From a checkpoint of a small transformer trained on Wikipedia.
Architecture: RMSNorm before each block, learned positions.
Each number is 500 + 40 x the weight over its row's rms, rounded and kept within 0 to 999. Layers, rows and columns count from 0. Numbers have three digits each. The size before them is the row's rms in percent of the matrix's.

# layer 8 MLP gate, 1344x512, rms 0.142, rows 428-641, columns 448-511
100:476503499501443453451490507545504466496485505494517458549535499416477482469502542537573444527530514512456521451522486499505497493542503568485477435436484542535518492473483590496514430497512449
096:546515512549461486433486532580532507508518475492502524494512481502503413498537505618486518519534506415467549499528543498509419548507557492513530484616511464501514530500550473518518497532395550
102:499491485500500520523474484533452490516477501507450539522487568513481512514467489381465530459486536474538528457567478527472578464407549480498498459478512533483510498543458492527494417488496499
096:525502544468469488447479522508484455510509535454482483512562489499458467551493487475516522546478485531498507470464495466500484549498493460429507534592522481538461506490503468560490415526505530
103:533432541476558528517478493468490483455473454461519434475531485398450494585513403534515463494557487436438547455472500575586565488579467530503487401522373413521483459458455523524520488590548615
097:495480492433480464445542522483477520432484530555515521463516484450473455469488480507466518513489539495517496468580482480510526478492525471577542528502481442498461503480454449506449507508449431
094:476476469497517510485542493451540520458487556508424446487509510477486511522491539523513454563511526592421508524557447433502590480552543501470566519442495535473467483573565549509504521500485514
096:511483485443505460495496505442460504504507455466548460407522482508503450549582515404497481453480544532437531504540539470519544492436590465490489529466502479552525465544493490499474532455501542
095:470481548461438526527522505522551514485439439463498595550490473476474501420556550477490471513521445476486481483464446524449543488494520476488516496449553461518492526476479537424513528422520481
096:433491566524517541493562523556516546551459466537487502414581465495516528502475520442539523475463517462493543553457553415540410455461465508396492509500487536544505498405476477462524488515502512
100:499491513472543532554566508445455441500536555447489506494592567516481523495534553587469477576539476580540516502501501451539539534529531490483548492461433467520474524469520474533440557504489529
094:446434515452511532442494492508525526521499503417504521485455509464446482549504543499550529552435470522552512511476500491517475458470512508497466524500581541497542453486533520547460514453483599
098:560419492541436508497442473517480500445513508549480447572487488430445504485548530442524532511459450454435568384509483491492585509507574452538539510477495516514544489541517520550543523519493514
092:526524465455467535542505486538528453493530463445576521578547572459555543528544454488489554556463544605467425482527457483510480460541517522487503518567486542501552514498470495476450472503578522
116:517561487466464479496471465485466537496542481473531557513501531561490494509484568520487501564527544434527456534536550484418467494497559506520541457501482456473423513420467558430486576478472458
111:473495489488517452530521547543500412573414556468531510458522462449566514541537460481542431473502530479511464524527519477508472474493531492438466446504516516492523477519449430483436444461533503
091:493470542507442488484428499508558503540554480478529459464436510464495546472559521410488457515545493539491450430469548489459481530423505540500490422468492509519485479551396477476536464460536482
102:572510516530513496528479480552466539460515443512420525493509506441554590540514484514488450518527531602470465541457550512449529531427434564455482438592421500503511478517476433481455466467500567
102:512519499484494498475550512523491527445530447499480492462513477501430496479538601520452494565448494463587552407502512473488485491476597543499558494513448535467488466475418519579522485512540516
131:532496456507514516554500522510536551544511505491497488415522492501473496438517428522466422493492503498541482470515501423548496500500493537568528488475497482497522517535523541466579550523570584
094:498588529491483542507559468459469519497472472550500451504503524511514496523518526501360522515539499500480575494535505468523558485498481492474578497498520494518475508555411464446514484489493510
094:421478446528489530496464573550467486500582452469499445509538479474497542437511583457552506437558506503485498543500489423512549496537491443478511482503464513473518442514561496508520463537513473
102:513501559535460560526469504563507522543460578493484511503473536405561540550519514472464473498510519543546537499538506551476467478466466459509500574509405444518446483522511464501539549477522515
096:567499538513463509484471507589473529524478568533466476533479465485571477414515569518568488554539484512488569536545530498528433524575468496538454391419500558483507498527514511465533493473579560
098:490472570445530493597469494548506490501492511501512450508518503469527477503539556522479418499455497546497462504513520504503449514473492509463430532479530493501454438417505529504478511578545452
093:538502526509524593518503530522497543444527543536483481476482512525430497502492488499417536454486540546549470531553474452464516461528531473481579503445458530440475581529452503472506553461508579
100:493506428530474476505537543557533516459477517466501528470496514509446491524520516482557601467536470481495581530553521481507463395540521440579465552521542483503507506452440516521525521483484591
102:486459488483508493486454466561480422514518449503524446452438557446487454481509504398447573542497457522514498492489479437545516569417470548441547517470470474430495544602508433492470499483540526
106:502514526501531502502530466479452533548459515524541475465605538466428486517482513542506510562458481575485571585567411459518509519564522542473431488449540476434547522422500485497557545501522501
095:477500450585484479446492464510515491517431471466523474511509461534473476442541514440476524505536477438523406535518523560517519462514461537529430541478524432476490513417528496527494479487524514
094:509490516446480531524595491497439458526517556514535461516508489502570522550524531513516466549536564434502445532502499507567531575488530502521428530450538480540459535503504522508467517464501551
096:453496488518544541576463504554503512565533485506580506564487567464540500510580500591551529506483456510544562516461521506496553509438509459488491469451415442506449468430531549472420569540472531
099:473467525478494536451528514507548584444544456485484438476491451473524510485465575523490563517488470524497408460534552556519491471500531558529477438531454497470435457486396483542513560536501559
109:485542565526515521497580514522563486465518490491528499513534517497507514517570435495440517496395495531553540491474592509454504515525483484404517439537469422519493471495530471496445491408499550
099:486518443542477498504484490497508554499492422544449557441611524478549502501424469560493536495499525473530442446477593471477424490464514531525526478549461537477493463463466551489420554461490508
124:461534486484450489484516478590434480463457474550520502402497517591460468527584436508462524531480484481514496449507488502520529504530531528509539567489549490496529540608470467558525562507537558
093:535498544532468497523418562514509542518506488498571460507472443522489511471526431498465436471554469514482505503527564507512509507570448483470548573544529415468501512449485505470579529503480483
097:582520550540568493469505488536508560486504449553509469523454467516505545454525529522530486533512465460522517495542484527540472489540565517500486499523469526499522559509443564496474566482482553
093:447476486522502539482485493450462531532476530514525502523520480490535517544482580550535547496479502555492503526531530502543466547492473434485502601434582510465488555497545422486521551443440511
091:485465543507534538515488517472508483538522509489395410559512458511541475497513420476487555572506445547496488425551459525513472473447499486485433436489488466448494528459424556540441544541510539
094:495506508478470490527443560581498563491501566567508403514574500491456491469600438528464504588481517492468427484507446485494483481553504480481537486401571507482464500407563501515503532479556506
103:533535450510505449491544506482542558475502433486493505468515453549473527458494500497534585540498487611424507470486516446559531572508590418541456518484499406521490526519498538494494546556489503
110:484545533470493444566512512457546438438504450486433469456524514512538497509503451576529495460588571554453493468500467547523475495552516559522432515451488519470515534533522506508503556457432486
097:562537532459529507433470547497532485467519489502514525470478447488481495455468492541379501516516536533474521548434426499492462457516497517496447468516554520521461536507557501499467497456530505
094:461510497514479451476460497483589521573440518525541430494464562499448576529545529478511501508567531533583534480454465589466541448465503546551476486475508543472472446439528454453439497487495464
097:465452488455437517493550617549519567554518539467495411463466459548458570442472503501513424484526475516473502487525538429551366476392474551420514541546528522522544502477437541502480480501531431
097:562504447482543610475526496462542518451552528528463461564500499521510541470515561532573451476467469517520524487502473490472415523498524457530486451495461491524514504547556494504499542561487494
094:514471435531501488466513522492506535478412413486497506486538543520559511483534438572440531477454517433471446414566526519541486448533491513505469546402543477499509523466532550441586560553578520
105:559568513510517488526463466496513480463506553497500469523565511536515449498506487564417591457560529481468545476520554522569456525514467499528442497469553529540519489493426459515494469512504532
093:534546489517502474476576522537523444491473490419469489505500543500489509508490455552518479521525508546520547542442452523482426423513514495443490471500503566471428473535447541506476543438495487
103:463543465447479464501517498512484472487461510497490583497498562545545502500506554491627476479539520458507463603513524419445453545426493490494477505514473593506496405430547532452416475571461544
096:497555465551466490503480521470491511501492503589524524442441571470458446421494544536528521481458477531525397520555495539487480554577502493500492464512444476531470437437521582475570479562540435
096:613477498558516527441522504489532541537515501488468487547541533431525501560538438480585528533504546546513531526551459474553525507512455458502521447447541498453506454441481539447512467505494520
101:413464465476550451519499487510456519546501501515452491539508549509509523521542543522437527484491555587518594473434512515490501525459540477546443538514531476510535554492473501442494581459591471
095:525490511506521504415493485568513477513481449473507518507442449540488574526516402507525562461599461464504446485545460386486443548549511514464486490493509569521484491500536493469523429502531580
102:551499537452568504478478513507506443536492453469554470565477527416509465495501487546492505488502466476577502430491483416493600458445523517512541482570600545517464536457485557521593496469500530
086:488430526494521501489461486522449523540625451477563489512458437504518438542569493529512440553516520506450487563474450510490463533491521534429594516464515488509518446439544473540506517545525521
087:485551462540506392471501475548501503518459517575491526575549500503477466545539414578501461478574548553510507509570509456493517503474437539479482537430444527543498514539522524540500546450527492
089:547446546530530504513507450553499481479419500454494506512551519590480504472500421537546448431531414458525506471507456506487454544527542498471463471482556563431471540473512514475461465517490568
113:558496488469556392523505441530545497371605522432495565452491534531450503425522521502480539545518531557592494523506449535489465492450513505451455478434466510555474519490475540443488452508513530
102:495502525535449496493500482476509510542459553467490497479455499520491535508529489524503528546413541462492451520509485502470451454540541517526492518433466535479483480466587509486509494520532558
102:469556492496494498541556496545455521455488477499462480510497457470519487540420453480477463552517445476552563439514463493501528570538516514494427462468466540463481434507485517364465568535537468
096:489552483458477524543414534481515518432519489545428528512528454487518529465491498542520430480495527475429498468512540456542565490484471462463570466483451489512522542537441467490507544495505504
094:414456527510462530548430504528509517519456434472540465522540474475494564471562515489532470510517496530477536459514530482566503502525494602490508462542526494444481442535566464432493455540489536
100:437517519493598547482505493510524511512522527467475509492482448461525587514549454504488500478464514462562499521528574571540453564462489501506507554534549473482519374529490478478451502503468559
105:547462489476556487542417502486515454516519467507530467481486507528559518470496446500454482516566508493620489495483502476493431541456522560492548536515492529530498492500552442469475531515547514
094:467456539435502443444435463512527551543552522517517524480464476442450477478506537510480466562477505452472530478507565419511499468522505494450477529446500548517568548524528459484428426459567575
098:601491504538476516525476496523475439543600519560490518477502473460440425564537471540533540467491502482457573544519511509408510481525514528542519462558510431461582456502465511438525512547532430
105:470514504529587429527528440487499505428468525499462491468577486455553507474566466573443545453525439492489497480551544550479508479424525554481511578534514509441499499492483493465495452477503478
098:500463492442494482504550566495491525510482456471510523489557480500482514500473446451486515521499494519486564539479504489463453459594500508510532502546493502512557509514535412509534483511499548
098:458536466483505496491528456499540592550504514519490507449525470441578478481529532510528356494520476514540539428486521434507491480551524489503518472466554500454487525497422550545465458497484507
098:478433592459554515490470562534501476480530462505514503436531421494525469524506414579441507470509458514461498478472440528500401489530441486409539515494522500467521449487555520436500540509462482
089:547493450466523486651420472588477491526465495475401527530525461443538490436556423546468540475502560532455428532563496500475499527438631465456527515468479596413506511506506492486501470510549506
103:474439527434477553491485497556486515438493478547509491579499507470515507476519471513512589454429489505579501503550456508462463521496529474522502450499444456544473590504524511488505491471545471
099:499451492553571505518479517471523539517496539459398545534467509494441497511496473471511527522500504496496504511502497509470483533574602564482408501509483492476508423495463446520490528447497499
097:464478495481499559457458501513432580544459461516498540396468493524469570515521547553463503483396506525531547536561557506450514476442568560497484548478523509509492493499521543530469440501419475
101:498548525468504439466483499560428531466480519552496477426496470511494406477475522475545540472547535514546515392485543468441485458604434475507503579472507392487504494449494480486436448464538519
098:459461513545516504495515436517496525478492405510530524441544462498528510510503484530450457539529532483525529498526526480587534472486597541571501477478545500518515565522509538391544517516505502
103:434521479526531551487533453462532471534488495494537433400531567491466479496473491490458470500508475517557508503504440499471392571493579548488554457533502552519534470503509486502440496571537512
100:495578527508506486523484527512486491500550450454517463499547497488518483476542520565528537453519532539504530478426496535552462462451533487573480422567595477535484472440463517437517502513488464
102:551536494489474519410474544522536440507559527459570512454491466514437526546510502587481511487451477591483558482557501479553547396490530556447497481569514470526487489539415562501491499502434487
094:556531413564520537514501545544525485449493487489507470532503514488454472509528541491479524492528487479466500501603484526441470486512521521464535558464519491500537480471531530498482517533504566
104:606508456541465436468499447495529535508503473483464458600435514525481522507540486499509498530530472520490537423487532461505515512453559505537464531478463503456443533467542525494548460516485413
094:499522540521522494592429525461473536518515503418526507475451505483474531479498479476493565492501458500499480505508496475554553437480502487472557507504462456491585526534584537504523509453560512
098:509506471493494517507462469517483530531494533529371480476526472421487491480532495453495516541534478514558553543560482499453564530484545455498458485429475529534534536456451498475528537552503546
097:486567509464530529425516520420497484490506528443541500511498450587449499591524474468449485533547467459516464469492465516493473509570549493507560548450486564429508448498487485552487528506496473
098:571544520533440500482506433523492517524517471507440528484518422549439504504499463555480501522558515455479514528515587509503544497452505503554512532430426524583563507488426478549491474481470505
090:448518508458521499541542551510500538451568475447528448494478499526584483459498459468488504496442512438565499517445526488512471453469530499520500509485505503449515478576469480443544521444492478
097:479492421465486564521472480535530486520495496510514546496520457427484484476528511540476480533491426452538511526449469511453432551529539556508493573533494519503516469543547525446427556516484550
093:547531498540483505451520526529484522506505538514483467508441449550479468481551514528517509514501443534520535514492485501538481424481383457484485481590529554517469448456471516495497479581461503
097:471519500431592474429529533475564528511518532398573469499443508509521492525419526537514531493535489543506489446477538517492526463540520552439504506565500512517489456498533513501491492535526522
098:537499432451515465451501566538424520506478504491561459443499458551488513509490387572481385533519501539447533522521505377585479512494570512585507461602419443628571489486549510504463534458491544
094:512456550489505592486582472506514531530538489530564526536454490576481506471489498533431533488491499483507569538533466469553509519565467513504590478449525551537525495561487465438563560512473539
094:482550490485495572488489482529562476503564448503504464500442539464489496549514538528536460526469470546538542489536432607518517503460518499458537444475540540507473492541487534522551494532481509
093:572458497594530510496576413494468509457451457427484507526527512591517511512528566483499536620527499498517454524536459506503478581495533478484468501454500551493518536547500509483479454508455550
102:477486451543549560522452506535488531557502436508465460479472536380539534487515428522501539476536554463496583483449649532478529548484515494487487496486492515515520555508503501470502492434477457
096:566447482504484501535486482466505453529541448396492576535519478445545484488485571479449544524490448584477501421513578521507454528506515526537499515513436579538500537516496494478507466531517520
090:538575532564501472549505534566481476433506496502521448519485463492490495472458510466511467573511468545496551454502512542505508497473518448583495516489474530531473453503518472506471528461565506
095:439513534548468505477485460473459493496509523538514474486480510429521527446545539500478490492426476515539570566523542526522479443556555478452516448505511473575484443441535566469516446497513482
099:492493487508508542458510487448508552465395582532568518503494483464466511554482472555459551580492458518519500408482514503504475534470524488490502425531518534439539467518475534531501441511511497
095:563513572512474494460438486437480421588477457541457468507492496436548501508531524525526509525542517471584540550560465461479499432465568538493497542481503468495508492520462578521616518471442514
113:489534516498518475449466502556524477433568481579471482548493472502493543526513514513576466523489510524532457518482491513481560443536565531561484534430424513482471552512460466495554501468465511
092:448472479566547457526506467476497514533538465511527395539497489481541471544535424559520539560471511429494556517536495481474482508459562488450410455537497456576570482449497570455487473439393520
083:458532455524444507462556517505567502500479432470525492512494434506493404477528516543497522550479498515527462500563441568534535485429520501492494558535460557509528556517540490438543514572499552
104:473455503490500433521474525598538461521444502496403480417513549512545440480532470461501591496521486542505547487523497433515538476491484491518542568524513569504492466499562509440552503561489439
096:548492498455521473502505521572518522510432424527453528505520523536536563520484384579537544483498473500502479444512523481482479543601511503535495552448484481524501588469534574499462541475488500
097:462460487488552466443523487539425543554532487570587524560526446437486470527505453456541472549506426465452526470500565479511473503518443551561509483487528440482504486514497466493499542472431503
094:508357543453475502472484470491598564471517531539492554451506490559465518506444507439454528439479458569493477511515508520518465484548529462480501486473449574494557562462550507482563465497475449
110:453478451511511576484475526500486525537525541508497460508458558498499480468556471471571529503441501528507571504478521417503486463516473542516522512467545488518502540477548407492460554569543465
103:515522557469518571519486468524499488479469471513560524516487453445515497505471539458543532442471448413501476571529417547523537441535485490488408396493508597500459546588530440528466425515509554
101:468489506500552483447457559486485515515485510445572436478510561504464471523458491510547526567509520536427449531547487459555537504529534499532487474503455435477495517470496509438515508522403547
100:440481543528496514504524531507569456474474508435571459500546466547521548422551490487478537484475468454482449525495506490524482489424518553504541520464486510502514479495481460509460580482448496
102:517461496451563546530529456488462498497542519477526418482505468487518438544469467479491523475525494446528465522474524505478568429484535516511495543519536483490542540494498552435479570535533541
098:474479395531533587495528510475458513513532487450502488490539512543437485525493431522429509544592461558479508491487446498470566546439553539528492513497524440457503429468473406485433487412460509
096:511485503519479504515429461508468532552555562516533472476529468484494582519482474526419498492523570456465458542528528455534509507479485493473411513518478476564535537570482534504489457508474495
097:522472513485481566482454465399487562526449486516451472476464538495495468432527457445519495473499451497522503435474541503507521544474472504530582595504499507468539527422486423465468514489523489
105:506488560476442463486545501553517510514515530503464501535518468536453511388470470503458493543524493478538463537520475494513543523492480497530454495454499527569527507512535477401580500468505551
097:477441513450559520506543454588436502503559459469532570518532539473496508479439448434484557509493432502540523525617429499511534470503528438507511493439543485461492482519443533488521533537491438
093:505573499553547446558508525544451509490456493481474566534435508464489485448466467511487464475524495516483610547505507537509476467517481511415506506485497496508506472498499492486449483462568525
110:549571531511512534428528511500493492444457582548531578469524514526463483478508458444520490531517442526514530456509565520530494499489453469505458573487518506529514504487450502504492481545514430
097:574506486491482543465490480510587444542538552478497519537502426428472522437424443521460475541499429552531490515568477519475520459515475491505558482522546481515436517409528474511522505445495514
098:502513417428462479568553550500497569551520541458542529436501479517504465538502510596538467502545494471542504510515505528444530491506476582482512505464487518525506504482554545463527539536405439
091:569564451523477485500553511475455500480559468423520542478493508497460530554503549503475498518474576558484503463495563562481500525481474501510522517553543529520534555448575484484510508529525498
098:484505527502510564494476510499524497515494456501524502408496436472429466581475517523520458477488488477510464494523533520496580527501483526524504463467580514513559532518479481489528503482505481
093:501519504529505510499567586450525542523552411454508460567514550513427528497465492465518503530480448552501436457508479486559516512503507547541476481505560502579475481468505470529526512521546444
090:507434441522503482570559407515543466503528481479432504536467464569439490443514490421464514509515516534582538410511499555497526561556536527542502480432477522472490531447455520415525485477535490
109:509581508465583544449498449551518499560481457504514542475457481490529526571494473466560480533476500533484444504552565458511586491554490510504485527513561524477535511528412510469408548493500502
092:484508540518499452505449526504505599451448494523480486507418457501585522506506471436499511509574505432562506533495531538512435551462506509458535529470541480516506477516460486498534500443507485
104:497516492433449596475553528495502459516518543514535461464439466504479520459550488539462526402429471487529495474540494485489545495491477464519559532434493490461500511506497503454533451457477452
101:508543471459476597479461441439501551538427438390556460527465440531555512508545529478539551560486440475614566519542523489521505455402574517531486544482477403492568475444474525537497480525545507
087:464426485465478505429540485485475505492517519483444480450453476507548523523470538502558538486532539528553525475497495467451565557488534443475640518500455445519538523462500506560489474447457460
102:483557490495496598463497486532423575452497456443554568507514469523530422447502541520471505451526459534488520496465560521511518500542444484483494503537481607495462543495564444470525534508439480
090:498519564467429494494494469511549598474485411505525511535420423560459495469505501557506457516505448439442515538524483514506478477552475503487556462551468384530509484469446441481427507465552467
092:543481491486439499487478521582499513529461500531539555505482500521519555491518521546542489556526524511456494424544422485436526545480566476500586472431551528494549457482483452463457442519452460
101:462433503577510537477476536572458490474530456501532514480476531531416528464511485483477498536501502470491510463500537459493524541515406515573505506498458467498525507487470491549402546421438512
098:529473516470464546462498494518450454574481536560497486509545539450458448504515450559537476440504514541557535505491472540476513462509493465516429531481510494545558469410479510427464504467539460
093:449489456461430523518391472593478463532473504513512397503532513478426547474559553517499468558455551485537468567481490547508513575459466545534502486464566474409499437559492504435499493506512485
093:487487453491460414494506478543502464540528454470526557499451522520572526495563513532499527486542564476627519427490525504512528430457515462561501528488503529592503492522506549483497455460505510
100:541496528490490549465542480476427503499451491555469532565444499453505532464489502525482547530503491514470415525422546486457570425586488450431494552491475454532436431481465508405490548491470498
099:471491472507475548497481543466465551473510559566516531469502469487520529452528402489508520439558491510532525505494493468540520492517529507500514554482582454493473580443518543551527547520490453
094:472507471560626477452411518534402545472488508504461454526589440446504488555472466526514467512570497497532529403478515539473575548481510448516468500541483495497555470421548524449568551452540495
112:478484577501482526551527571541502402520531469501579505486498519479524526465489510446514529567509518514469507479476515471499575511514499463453505435448580444482523572483500490508505460476593509
097:488446549520558481462516485499486517489472453483502366472460552420514540486500448527517511510496496524533505477498611525542600560522443571562519613564561487547476556528476533430491499511520458
093:477468536483483498466483530491461479500586526487513547467501455524490492439474482539464508536505477541531493473501500573483490546460560504522513414433536494516500500587504497505488417490535465
092:544480577450420496446466524456510471447576498553475446535509456505563491412510537535526552502551525498526477498494438464473507548495563528497462524539499473538429537498523528516491510488488463
100:496517546534464413449540564471497519501500501464470554495554479501508493494494403491493488489488546510478565459533476495515551473496502479547466550586537495457555442516531548511482483512568502
091:480405532534512581511524529462484489502555498541504447441466514554508538473527490490565508504501497566520470549513525548518538523510484560485501562564508506531511567479472534433472497503494500
098:454511523449569544487531521461428524443452503543490487486513531521505523537500501459485509488462608526478479494521474463441522465508508481472529432465479434526552567563443517493478511561542479
111:492525537487527484496421450508465553479502514548522514481485421454473577413455542469463488550554540470505510484519531446409573508505487525493508462464447555516460511490479463501532497528524496
136:581468521548530399501572492508586509520468542491468451536488419478447511505470485427523493510486505529493510420506469497438502400531393490510513578545492503506517544519448444537381511535515591
092:492531477513399564554565545552499483542548543527533542530430499545451551497485496562530506444470468522522546509497510447559428397483469499473516505564504509486527438430538495403464468504447504
104:486461570494468480546462550495518478540535520485496469452458564436470407482486485471601439529510545480563488499490503448489478541457519538513504479479551524460546450477553519559594466513490475
095:580558503494408514466439496602496558467464482489465571517503478480537517449479503569493507526644574503551511476492509540487469515503477460532529470510535497504481515553519515511488495472479616
090:444519485544511408511493502517507489436453538437546502507453539502443468508489465535484428548564491521561497494517514480541465463521470539491544454547524530489486537515481488570488500444454464
098:415467449461388509430505552489515542464430440548541468405516466474461536547522555437526561514434503483440456455580556530530521518474546483472459547442564516463482442578471500432539463542481467
097:506537517480537484501497507500475469443477514441512486513436545400471563512418468486523505541481454465519410396555473464457534476364512538469538484476418485472502482546545441441555478461532570
092:499469427434505461543449525466447527512519476513486487461506551438480521486503500474470499565496564511410481521528470513445426463509484469409520498495541494547501480479533507462537473519422516
095:489496554552492442556480583523532480517521530495480469519492500553519429611448490469483563482509506531535539463448454537534506440474555447478540494447498465486504449524503530517567484477543486
096:442510489521539479544546476506535553495518507508539525557516433456484593478515509480490480539407493471522481441470536547515526514540485518471479444532517550506516463449536524471573521521463474
102:445522536542568536474571459494488530404499421514469541467453500522555451513452490447548496519496494545536502554449501512487516511506471530608483531508410457486443447569562527460526534496484486
107:500531516473539585509461501551452472534498501480507477512491437528420516537486461511496546486519478430388468459556558546579534556485552527506492453537429526460566470510465535446544542453471486
116:543481498531529524516477498472462453501534471433493419437490550526409466465464500501444513514550511525525486455513446544502484532533460556537514484498575496535454555506491509447531483497554530
103:515509532503495454583432433603554500439436537468486463496554510480499566513488499390487494514557481491484455545507557461520443419558518524536526553528529513511484467523415481484492503466488538
099:531481546502554566544470508432532529425522504448547506445568476493489478467501458482400509541581543505550520536562467562524591533486498486475460471460473514526503500441482446501522485567532559
101:497436486455491475448520513505506461529500506526428435555530500463506488517475483519553465586569503533456458448526508520463511527495529535503500518503551537501527442527465518480452515484516569
096:535504555483542523544582543539554586567515402491502534506447472483480442516548516449484497561522516513531505551496467534499500519541464474465488478447558498498473493490616477472538445481470525
097:451522472491428576492517464484512525510444511551537491488493469555502483523537524480473533417493419476531500454428512540462470552520390594561596482526489458494530512411465547491492540531481537
098:511494523499472451460526461593580509569463582506503465408555452521510486481498485523443484484495477542517583508481432448488538468530528494519450446528459379515512487553532520497465504547448512
092:556541481519534468476496509430508461493502432513538404500457471532484370553548481517467546512478474445542508475534457558538487485492511509429498526505527477454511554531431557562565443499619450
099:515515508555466541490515533525470565479424434548429486470509506550392508506544486528458437499447559483522489539442522461544536490454453533534445525534495533516527524574471415469545461499530510
090:542506519492521562417463610519471428512528490455417501503544480534498547588572465421463516501572471470493462456445470472516493544494547532454547486523413533499490493398449511436505509518466484
100:531508515529508522554485439476468492524507484483582535544520574440493442512539405532493518437535477472488456418533469513508441482527554583477438497442470465524481470446438491511439472456427450
097:531494422475485503518516434504450436533538530538476539464545491481500575572500504434545551594533499511498489517583492437573448528511524499483589475493522505509440421562556506461534492522460544
098:468476487524481550516526505488565488477483517499668513562561495504570422487485469505471483553507540559512491504502512385416510509518434541455567501498500530470476473517509525480503461541507510
113:519545427477501526459556633605461481529486543438530466470439502437440480563501567530455501538538517534551526511535544485495517526460516584501416526469507546565459411508578473491501462508506548
102:468524415453515522559500486499491525503487458495435519453559464484403508550488461478473481532574464540501534507505581509505495505457488521492462537486531601495461481509554487519502503467533482
119:518452478493585535467447442547469468525496517477456529459496484544554451510595483512537533456488487532486572520526456529444510512442559513481537435507496507559393528522464434477534480480572455
094:514380476516546511443514502515443457548482493448517555495472421585502518531458484482465489451571446477483528511409456640444513522504559507489536498437501479590461508511522500498556528497456503
100:486475488452456469502504519484498506565467527554564452547526563518550523530488510517495508513439571417564463505548540575544490565444497466533510520513451527484475489519458484496546459462544422
091:537456529519431551484470515501487527480457456519474501510479540511454534496472490529482428497426469488479502511519457453501498454535553518490506411516521480497513554510528526503527516496458515
105:506495504503487431485485482512554502483461477511529485449466564483463496515499528432414483464470438484503475532517525488483511596525571514525454547464526476445476510540511479466547584440482524
096:505506555432475450417507481567489433464483499528568528507465532550512475561476544546536595483486516522477464525505532429457532554543533543511526485522532478487521485462505444498478478566455495
097:508509535541553475435521494485502515511464495497464498514507629379564478501569537516480500429548504530479509457465492484482528477568479490542572554549582521512507498451522498520488537537480550
103:501526468540413431506541449414512536443547484547432531469502474482536476500565525525515511514480551495482480503521495493458506547465435455451573494474457496491487459542470518518467485490525539
095:545498525506486552465536518537535546421454482509525507429486510506503465485447455494459532513448443514464478551572528497500508482561508473450506506448464428465449509521479537494541559481570554
095:468521444530563494512510528491505499476512404537463551512560506523531443501570540489485453492539540514524559444468489553484442567528522459540541502517447478452518540531446457493463449575510470
097:548465497498549555553523480485557432488558488510526487514517565490509549475500591511507504430488486557518538575547491442392521476556501483540534513490484512516554546540506458459577492498543494
099:492460552515501447511473502442463503553493539525471485551476479506509512505524456563479543454488530506493427512468502568390491500486509494467522521525481508528501537405533442522516529575520533
098:534483491537488510504486496578371454535484516375533520459474516564565465568530527454551470449421452455496526473557535492548531536475484537565487515507546510445521447502546472515491519450523550
094:555511511551454441490447483489501448502483581591532478507453451533529486515484521576507499536433486535498501514519544548529405520535498414476579528457575521416443481507424426499442423516498572
093:557518539587519425473531562495498435500467465503454455459506481528502577527506534480567502551503539531459461481507537498550552519401576527518633553510598508496540487539578517473512520488528477
097:459534532409528480485454466503544509526454505499492461595512489506449478452528444420584499545483451543505566551494477410488444523498472521572435520481480469507571508423458536373486456426517481
099:490515515469454498441455521537514449533530426438512508534460496553500486506452492522587457513556539483532510522456489506513503427491493481455639466478522485483470386572496487482520499517545511
097:486534510430465465545521527514460485602587506450493396575469423482521516521536554557500485467538497464509565475477402471487542499426475457535531568446442544494459536528479444465556516482552526
089:553483491463464467486456477456488462455558511551504479518486519577538471488482480523479567510491526527538458474472519585511504572429491468496491491556541546544469546565510484516538483532445463
091:531496562502549465476497493573524515467543514541517460545443518540488486482484477499432545459562504557435531504511569518531504536447463573479542460506538504544539447523566477520459482477491474
096:463485496541505538473507500520449521518555512481452529468422479464489492506454378427555543566494506489410515529527583560525503551512502508472441388495519492589472545514533508547509448529576521
098:556500491480514597477496435578467511516554567447440579411517448510420530520470557553534553480517502497525456453433475462514501557533590529491520445446473443493489456493528458585515507569480490
104:464485512570474502451479573480565458547433489504438496498487518618446541545486465526460475508513475532467548510508401464538464597518532491487486560499517455447539462505552483471487511500518453
109:466544494502554530497468441453454495508516550473526512504464508518491467468518497545502499427471520501527576426452466516530422526580553522649476568495510494492437454520560499489445513541495540
100:449505446469497462527562490517431437566493450531464475457512544430530463488472639488486419489526588489466502541536478518524585563481487555495541591480457465565501532466563458549458578501519508
097:466550426400446567438541497521498523563540463453432497464478537495448517576590520457512523500537547486538480515448565530472506388524564480537576515464515503439536490451523515549432507453424521
100:476409536420493469433550522475501491453438483523479540486539480516512487475468536581447450495451520525491546494523619583429513550489500515544538564483517463502535501516482480451456523467477555
098:549585521531411499581504497562553538487522519445464504475497548555538495506553481442527500431489554569507456451474562461531447482540486543533463490576452449488501499456528478470507481489481446
100:478536438576517522542517490489465508487494460545447466502409557498503486551534482549465497519511543476498536556511483482456478507491540417541542575548494549546496480483498468513467446501469529
094:546431523513429499506482444488566485527508495544479492466449558439499386491488583523557461504508509469477572502471503445566532494481522452381446485519492494492557503503487524508492547525434539
099:480494447502471514507445516477516452448484443565540411484524442476527461497491479525508536536522491404514490520515486499483403551419562563476442518449492537528496492520508458470457511506463492
093:454541468444531485518472544522500501475476525511532463481494493519494514518493453479522509530548467489482470485542506463500448550464507417534506491411507467477432507482500472396458489551451487
096:452479476424474457535486496507490557603549470479480379517479507525510543467518442465543524542503557568473484476578569501506528464572519498438514495515542469472493473490558470445508393595487545
107:502527537430513495525540467485471459494484450438551489398488473529513482543515626541472482536581479552531459499448524502511472497469554505528467447477535464554480453530481467468482490515479479
107:458461446437580519575487524543558587502570489548535514462669550552515571439547493488492549534508502470486471509540429573496511529462608445414498577450505510502576529524469525452526527424478525
099:519418449505481472583508498499495487485473504496448483492533491479463498487514487523450476455464508508558541403467490483543521433477469498559481542474588477537475545505480443460551532476462495
092:459484541451449468491475488560413495530423500441459493558519497499492610423507494596405443434449517476492525456582489422463530443500516489570527484440570507461558506478567509460509554513523467
101:539498521539496569515494495467536556555499451463487581431532456475496549518490507520498516540535489520462538508511524509528487527562506492529441538521475481461456515575509459514478526463473443